config.yaml
num_hidden_layers: 14
hidden_size: 128
num_attention_heads: 4
num_key_value_heads: 4
head_dim: 32
intermediate_size: 320
vocab_size: 1024
hidden_act: "swiglu"
norm: "rmsnorm"
norm_place: "pre"
norm_eps: 1e-05
positions: "rope"
rope_theta: 100000.0
rope_fraction: 1.0
qk_norm: false
attn_scale: 0.177
bias: "none"
tie_word_embeddings: false
parallel_block: false
init: "uniform"
init_std_qkv: 0.0359
init_std_o: 0.0
init_std_up: 0.0359
init_std_down: 0.0
optimizer: "muon_variant"
learning_rate: 0.00217
lr_mult_o: 4.0
beta1: 0.93
lr_head: 0.00864
max_grad_norm: 1.0
warmup_steps: 200
schedule: "wsd"
decay_fraction: 0.689
decay_shape: "linear"
final_lr_fraction: 0.1
batch_tokens: 16384
max_seq_len: 256
doc_mask: false
train_tokens: 138100000
max_steps: 8429
dataset: "wikipedia_en"
Each number is 128 + 24 x the weight over its row's rms, rounded and kept within 0 to 255. Layers, rows and columns count from 0. The size above them is the row's rms in percent of the matrix's.

# layer 6 attention query, 128x128, rms 0.101, rows 27-31, columns 0-127
size [106  97 107 105 106]
[[129 170 139 105  85 199 154 143 117 121 149 116 137 139 146  99 109 151 137  96 165 133 166 108 134  94 144 129 159 108 149 110  71  92 128 141 114 111 134 147 114 126 116  95 171 106 139 119 109  71 149 125 112 129 123 126 131  70 124 133 118 127 149 141 120  93 126 130  82 127 139 165 156 128 131 185 148 141 127 125 146  99 138 113 126 108  99 113 137 126 146 127 162 126 121 139 170  56  97 155 125 112 114 130 107 135  73 124 127 110 144 120 143 143 142 170 119 109 158 120 119 155 160 121 139 156 108 131]
 [129 125 116 125 138 137  96  90  96  95 108 163 126 171  94 106 149 129 131 126 117 136 116 146 130 133 106 119 114 128 179 127 111 137 151 133 135 142 107 131 126 149 103 144 161 169 142 151 169 151 102 125 165 151 116 163 152 148 102 137  78  98 172 111 106 161 130 128 193 112 163 131 144 143 128 159 135 122 105 139 111  98  89 127 132 131 141 133 139 138 173 130 152 104 127 118 149 139 101 128 116 116 131 122 102  99 122 117 137 169 115  90  76 123  76 172 116  83 175 130 121 130 139 104  92  80 145 118]
 [126 155 137 142 109 152 119 135 128 119 101 118 112 113 137 131 103 100 125 149 143 139 165 104  93 110 126 171 108 146 130 131 180 149 158 101 121 176 139 146 162  75 134 135 140 109 103  98 106 153 109 130  94 137 120 194 117 110 122  73  71 189 133 143 145 151 159 182 150 142 141 124 124 121 116 114  91 118 107 158 128 134 130 112 121 138 180 139 130 158 158 112 129 163 163 109 115 146 101 119 148 111 110 149 108 136 134 156 130 121 142 103 126 126 122 145 169 190 111 118  95 121 118 122 121 136 147 106]
 [190 166 143 100 140  93 124 127 139 113 115 141  99 143 140 166 170 166 133  87 139 137 140 132  83 126 141 117 150 181 114 160 152 123 103 132  87 110 118 128 124 122 137 148 111 148 139 123 144  96 106  75 138 111 150 114 131 114 132  94 148 144 153 127 120 128  88 116 109 130  89 145  86 146 129 122 114 114 131 125 128 125 131 105 123 119 126 131 185 156  89 162 138 116 120 119 145 128 158 150 139 186 131  87 149 124 131 103 139 147 110 129  76 144 120 127 174 150 120 132 159 165 136 123  89 102 167  77]
 [107 157 122 102  91 130 148  84 113 128 142 142 130 120 178 123 144 135 113 136 108 103 161  99 137 130 156 140 134 161  82 144 156 127  78 148 111 111  75 119  65  75 149 126 116 121 119 145 132 142 102 113 125 109 132 116 116 142 102 155 111 138 140 110 115 111 131 129 178 135 115 120 129 102 163 124 128 146 152 151 133 106 143 131 143 125 186 132 137 177 130  65 110 145 142 121 128  91 148 112 138 120 115 142 149 111 164 164 119 172 169 140 108 136  99 141 140 156 106 113  79 103  90 140  85 138 123 130]]
# layer 6 attention key, 128x128, rms 0.105, rows 27-31, columns 0-127
size [105 100 102  99  99]
[[ 94 118 133  65 153 123 149  99 118 115 153  81 128 101 148 164 117 122 169 122 110 143 142 130 128 118 115  94 117 152 142 103 105 121 142 147 144 112  99 149  97 106 145 147 153 133 167 112 150 145 141 140 113 100 168 161  66 103 106 149 100 127 107 133 115  98  80 104 109 149  85 121 138 124  94 134 113 143 125  95 127 108  94 120 141  72 131 109 115 109 135 105 138 156  85 130  90 103  75 138 102 131 136 115 130 131 111 148 133  86 156 143  92 116 169 136 127 129 110 120 127 142 113 164 161 144  85 130]
 [123 149 130 171 155  99  52 139 134  98 134 109 161 113 127 128 121 147  92 162 149 126 137 113 164 157 100 104 148 156 122 176 102 153 127 100 130 132 112 115 122 140 141 133  95 122 121 130 114 120 117  82 137 116 127 149 124 101 100  88 142 122 105 126  89 104 112 159  94 100 173 121  71 107 128 102 128 113 107 190 131 149 116 140 124 134 139 128 131 141 133 172 128 174 114  86 130 138 115 146 133 179 116 142 114 154 179 133 126 108 142 133 104  87 144 138 115 118 103 165 150 126 105 145 117 108 165 107]
 [103 178  95  98 153 113 103 137 118 138 179 174  88 105 146  74 114 105 148 124 143  94 148 106 159 156 117 138 123 149  95 104 153 131 116 124 106 112 157 125 119 147 108 104 134 120 105 126 128 108 102  99 138 109 156 161 130 157 110 111 134 157 158 117 104 125 170 130 126 128 132 112 131 180 169 157 147 140 153 149 160 139 125 113 106 105 125 116 120 119 117 146 118 165 155 100 127 134 149 154 100 128 127 175  98 143 132 146 134 139 142 122 120 147  90 115 108 160  43 152 155  82 130  98 121 109 148 128]
 [150 153 148  90 124 141 165 102 116 124 133 128 114 145 134 102 104 130  69 128 112 143  86 107 172 111 146 180 156 135  96 158 128 141 116 160 139 142 137 102 131 114 131 101  90 155 125 152 170 124 105 128 124 116  73  85 127 134 129 147 100 159 122 145 164 186 114  99 107 129 106  92 114 156 128 149 123 147 123 111 140 121 164 127 108 101 101 148 105 131  96 144 138 119 136 120 133 142 137 108 127 181 115 171 153 166 145 147 114 155 130 120  82 175 155 158 160 143 146 142 112 156 147 141  85 141 120 144]
 [161 154  89 115 134 133 135 138 132 166 123 111 148 101 126 131  82  84 139 105  94 136 120 170 140  89 120 115 128 121 111 143  68 186 119 130 137 145 129 120 113 113 100 100 103 127 115 149 103 123 115 128 107 168 156 145 133 129 135 119 155 123 137 111 136 143 119 109 125 159 168  83 162 137 127 149 112 100 110 111 129 148 124 128 106 111 143 139 133 159  90 130 112 117 128 116 149 146 118 107 133 158 168 200 143 110  81 138 107 117  85 128 150 169  97 149 141  86 122 161 166 194 118  98 131 134 134 137]]
# layer 6 attention value, 128x128, rms 0.0823, rows 0-7, columns 0-127
size [106 118 100  98 110  95 103 101]
[[160 105 122 126 110 155 101 101 136 130  90 134 132  78  93 133 114 166 159  64  95 146 122  87 111 102 124  94 121 133 165 118  97 145 127 129 126 114 137 142 111 125  90 133 104 201 180  92 146 140 133  94 151 106  90 106 156 102 112  88  97 135 131 125 124 119 124 127  78 129 161  96 131 187 127 131 148 144 130 172 131 129 123  93 126 130 159 115 115 136 111 146 164 131 120 167 119 128 114 136 146 161 164 140 114 122 115 137 144 112 119 112  80  88 134 112 135 104 117 155 133 136 118 127 147 109 107 115]
 [ 87 117 120 118 178 132 162 111 124 134 150 112 180 138 113 154 156 105 139 157 131 106 104  92  88 122 117 176 132 128 123 119 151 115 161 134 102 127 113 128  81 127 132 104 142 168 106 171 159  83 100 109 139 134 137 131 170 129 163 147 108 114 154 136 121 141 142 185 151 144 133 173 139 125 121  87 157  70 108 162 129 152 154 137 122 140  87 151 127 125 102 146 130 156 172 122 119 158 125 115 148  64 135 139 131 142 172 120  83 132 106 140 117 127 122 129 154 110 146 141 113 133 142 135 128 151 107 128]
 [120 150  84 107  94 123 158 119 113 135 107 133 152 131 178 119 119 136 103 113 114 129 126  98 177 142 105 146 119 179 122 181 147 132 143 113 149 134 124 103 144 134 130 145 138 155  90 139 105 122 144 160 130 106 119 135 141 106  80 133 104 102 150 175  94 120 144 134 119 155 115 133 132  95 118 103  96 157 149 105 146 133 100 131  61 128 125 143 109 104 129 101 152 147 143 130 107 128 101 109  97 150 179 167 136 142  94 155 161 114 126 156 147 104 153 120 125 151  82 188 107 113 166 169 115 109 127 120]
 [123 116 132 128 122 159 165  87 121 152 108 125 153 132  93 127 163 145 125 114 110 116 124 125 127 114 153 134 160 111 139 120 154 172 145 134 146 146 139 162  96 101 129 173 129 127 177 123 158 127 170 161 145 162  91 169 119 116 114 151 132 141 135  83 126 117 136 108 151  69 146 140 121 148 182 102 145 198 172  90 152 106 103  94 121 118 146 114 112 139 159 133 142 120 138 128 147 123 124 152 155  89 136 138 103 158 121  98 143 130 121 142 119 112 127 101 155 192 137 153 122 115 157  94 124 140 123  86]
 [138 104 137  89  86 114 141 117 145 131 132 148 114 150 137 141 128 121 139 163 113 186  84 137 143 138 144 174  93 172  96 139  99 114  88 107 173 118 132 131 119 137 124  96 133 155  90 144  97 143 109  83 109 133  83 141 135 123 142 153 119 180 171 129 156 131 115 138 159 107 147 111 108 141 129 181 115 138 186 124 121 163 121 130 138 129 135 113 137 124 135 148 115 154 120 131 100 177  87 153 107 162 111 146 144 138 149 102 124  79 110 108 110 153 173 153 117 151 127 108 135 132 110 113 146 154 145 101]
 [119  98 101 133 138 139 153 162 154  94 110 114 118 156 120  95 164 115 160 137 120 151 141 127 117 123 128 147 125 127 137 127 117 160 123 136 113 171 114 124 142 113 106 114 122 132 153 135 127  67 151 146  88 123 143 124 164 159 109 133 149 176  95 142 119 138 135 126 105 142 171 100 112 104 104 134 139 147 128 181 153 126 131 115  73  89 136 183 125 101 144  72  83  85 137 126 175 116 131 127 141  81  98 158 115 139 112  93  93 140 157 110 146 127  85 125 139 137 110 139  94 138 115 117 147  82 112 109]
 [107 144 130 100 112 144 175  90 126 157 101 135 162 109  94 117 133 157 137 136  89  98 103 136 111 111 142 148 113 127 107 131 103 131 152 143 130 158 145  97 167 127  95 134 163 103 101 125 108 118 134 123 105 137 112 136 141 108 121 162 115 121 139 134 139 161 153 140 105  95 107 169 135 139 134 124 172 142 154 148  89 141  71 126 163 114 116 161 173 143 142 132 104 136 173 113 122 154 179 147 130 142 123 174 127 118 155 150 115 167 121 130 110 156  61 105 140 128 133  98 171 107 119  98 123 159 150 173]
 [198 137 139 133 162 141 168 140 168 165 154 133 121  80 104 157 116  80  88 104 130 120 130 106 108 105 121 120 110 113 137 123 167 135 134 133 163 123 122 108 104  87  95 115 100 157  95 128 127 143 154  89 148 158  97 169 126 125 125 110 194 113 126 137 141 132 136  78 125  95 162 141 133 101 160 161 142 106 130 141 126 126 183 107 105  85 143 129 151 106 127 127 118 118 124 132 125 125 136 132 121 149 108 120 119 143 127  60 138 126 133 137  84 139 111 120 141 106 104 155 149 117  87 119 111 108 152 121]]
# layer 6 attention output (transposed), 128x128, rms 0.297, rows 0-6, columns 0-127
size [105  95  95  95  99  91  93]
[[127 179 101 141 147  73 139 150 173  99 128 152 133 159 135 127 124  95 108 149 133 136 113 176 161 118 178 127 112 114  82 157 132  95 164 140 136 116 104 125 163 148 147 129 151 143  83 162  98 137 124 112 113 106 166 136 148 154  99 119 121 121 100 161 123 140 123 131 173 118 133 135 111 107 121 108 126 146  99  89 127  84 121 112 114 112 125 136 145 176 105  65 115 158 111  89 151 136 143 147 121 148 114 170 167 137 141 133 147 145 129 126 136 135 115 115 131 168 131 115 100 159 122 123 124 157 179  99]
 [154 139 121 123 151 141 130 111 133 174 132 177 101 119 146  93  99 159 127  95 127 134 139 125 125 136  86 133 133 129 145 127 102 126 137 131 118 163 148 145 150 127  96 112 110 107 107 139  96 134 120 125 155 132 143 103  46 147 115  90 136 107 125 117 117 105 141  87 111 128 109 125 124 138 162 160 109 134 177 157  99 140 126 101  96 108 125 152 126 141 191 132 107  84  88 111 119 106 133 144 131 147 168 150  88 126  86 125 132 162 142 129 150 161 192 148 121  83 127 122 132 167 108 117 151 127 167 135]
 [122 147 119 164 130 105 151 137 107 130 145  77  88 121  74 170  89 137 120  95 109 150 157 152 132 131 133  86 159  95 148  85 122 105 108 107  86 131 118 115 173 117  91 120 109 141 142 121 113 100 116  95 179 148 126 131 165 148 153 116 150 154  78  79 100 122 119  73 107 108 135 106 105 150 119 136 136 188 120 125 105 153 110 145 116 152 144 140 147 118 136 152 147 133 110 123 124 122 161 123 141 113  93 140 143 113 146 157 108 147 162 116 110 128  77 153 122 108 139 121 135 155 137 139 143 163 123 149]
 [149 106  99 193 155 116 154 177 102 106 136 141 156 110 170 116 138 152 155 147 152 170 155 148 114 145 153  89 130 171 122 177 122 111 118 152 146 127 137 156 141 151  80 104  96 130 131 112 107 119 106 135 132 137 128 124 139 112 145 123 124 149 126 152 125 118 103 102 106 104 113  82  55 107  84 138 146  77 123 167 121 127 135 150 141 119 122 133 144  93  85 116 135  96 125 125 154 125 121 131 124 143 136 159 147 156 145 102 129 127 104 134 160 118 126 147 135 105 149 126 150 157 132 182 104 124 172 150]
 [ 92 126 137 123 140 137 123 131 119 132 107 152 114 118 115 147 119 128 127  90 154 117 168 123 125 135 147 113 141  58 110 132 130 145 129 149 152 121 137  74 135 136 160 110 152 137 127 106 149  83 161 174 115 108 141 117 117 171  91  99 104 132 121 162 119 149 113 135 122 194 106 117 124 125 130 137 105  87  92  95 152  92 128 121 105 119  91 106 157 134 140 155 146 122 160 111 138 117  97 122 162 119 130  85  85 113  93 159 104 131 121  76 117  97  84 134 110 132 142 113 127 154 173 130 171 113 153 159]
 [152 140 181 104 162 114 115  96  55 148 149 139 112  94 142 124  95 187 113 139 138 152 155 114 117 169 162 131 116 159 129 137 116  98 148 141 135 118 155 147 112 190 131 150  81 158 131 154 133 130 123 116 170 159 115 124 116  81 126 156 136 122 151 131 124 116 133 121 127 125 138 140 143 123 124 104 105 140 102  83 124 143 117 142 106 117 110  86  96  86 140 126 124 135 134 116 109 164 147 112 137 180 114 156 170 121 148 109 147  96 123 159 138 114 150 138  75 130 106 131 158 158 161 159 122 138 136 135]
 [139 131 129 135 123 143 104 153 142 119 141 114  93 151 144  91 120 119 126  79 144 114 128 159 144 159 120  72 110  57 129 126 120  71 131 119  90  90 122 180 126 145 115  61 125 145 120 129 147 144 160 121 149 127 126 104 137 139 111 111 143 101 118 123 158 112 130 113 185 112 124 133 131 149 121 135 130 110 153 177 132  97 173 137 137 121 153  78 102 137 127 145 146 105  99 131 127 120  99 159 124 124  92 129 154 159  97 109  96 116 150 157 148 129 164 157 123 130  90 126 100 139 161 133 106  95  90 125]]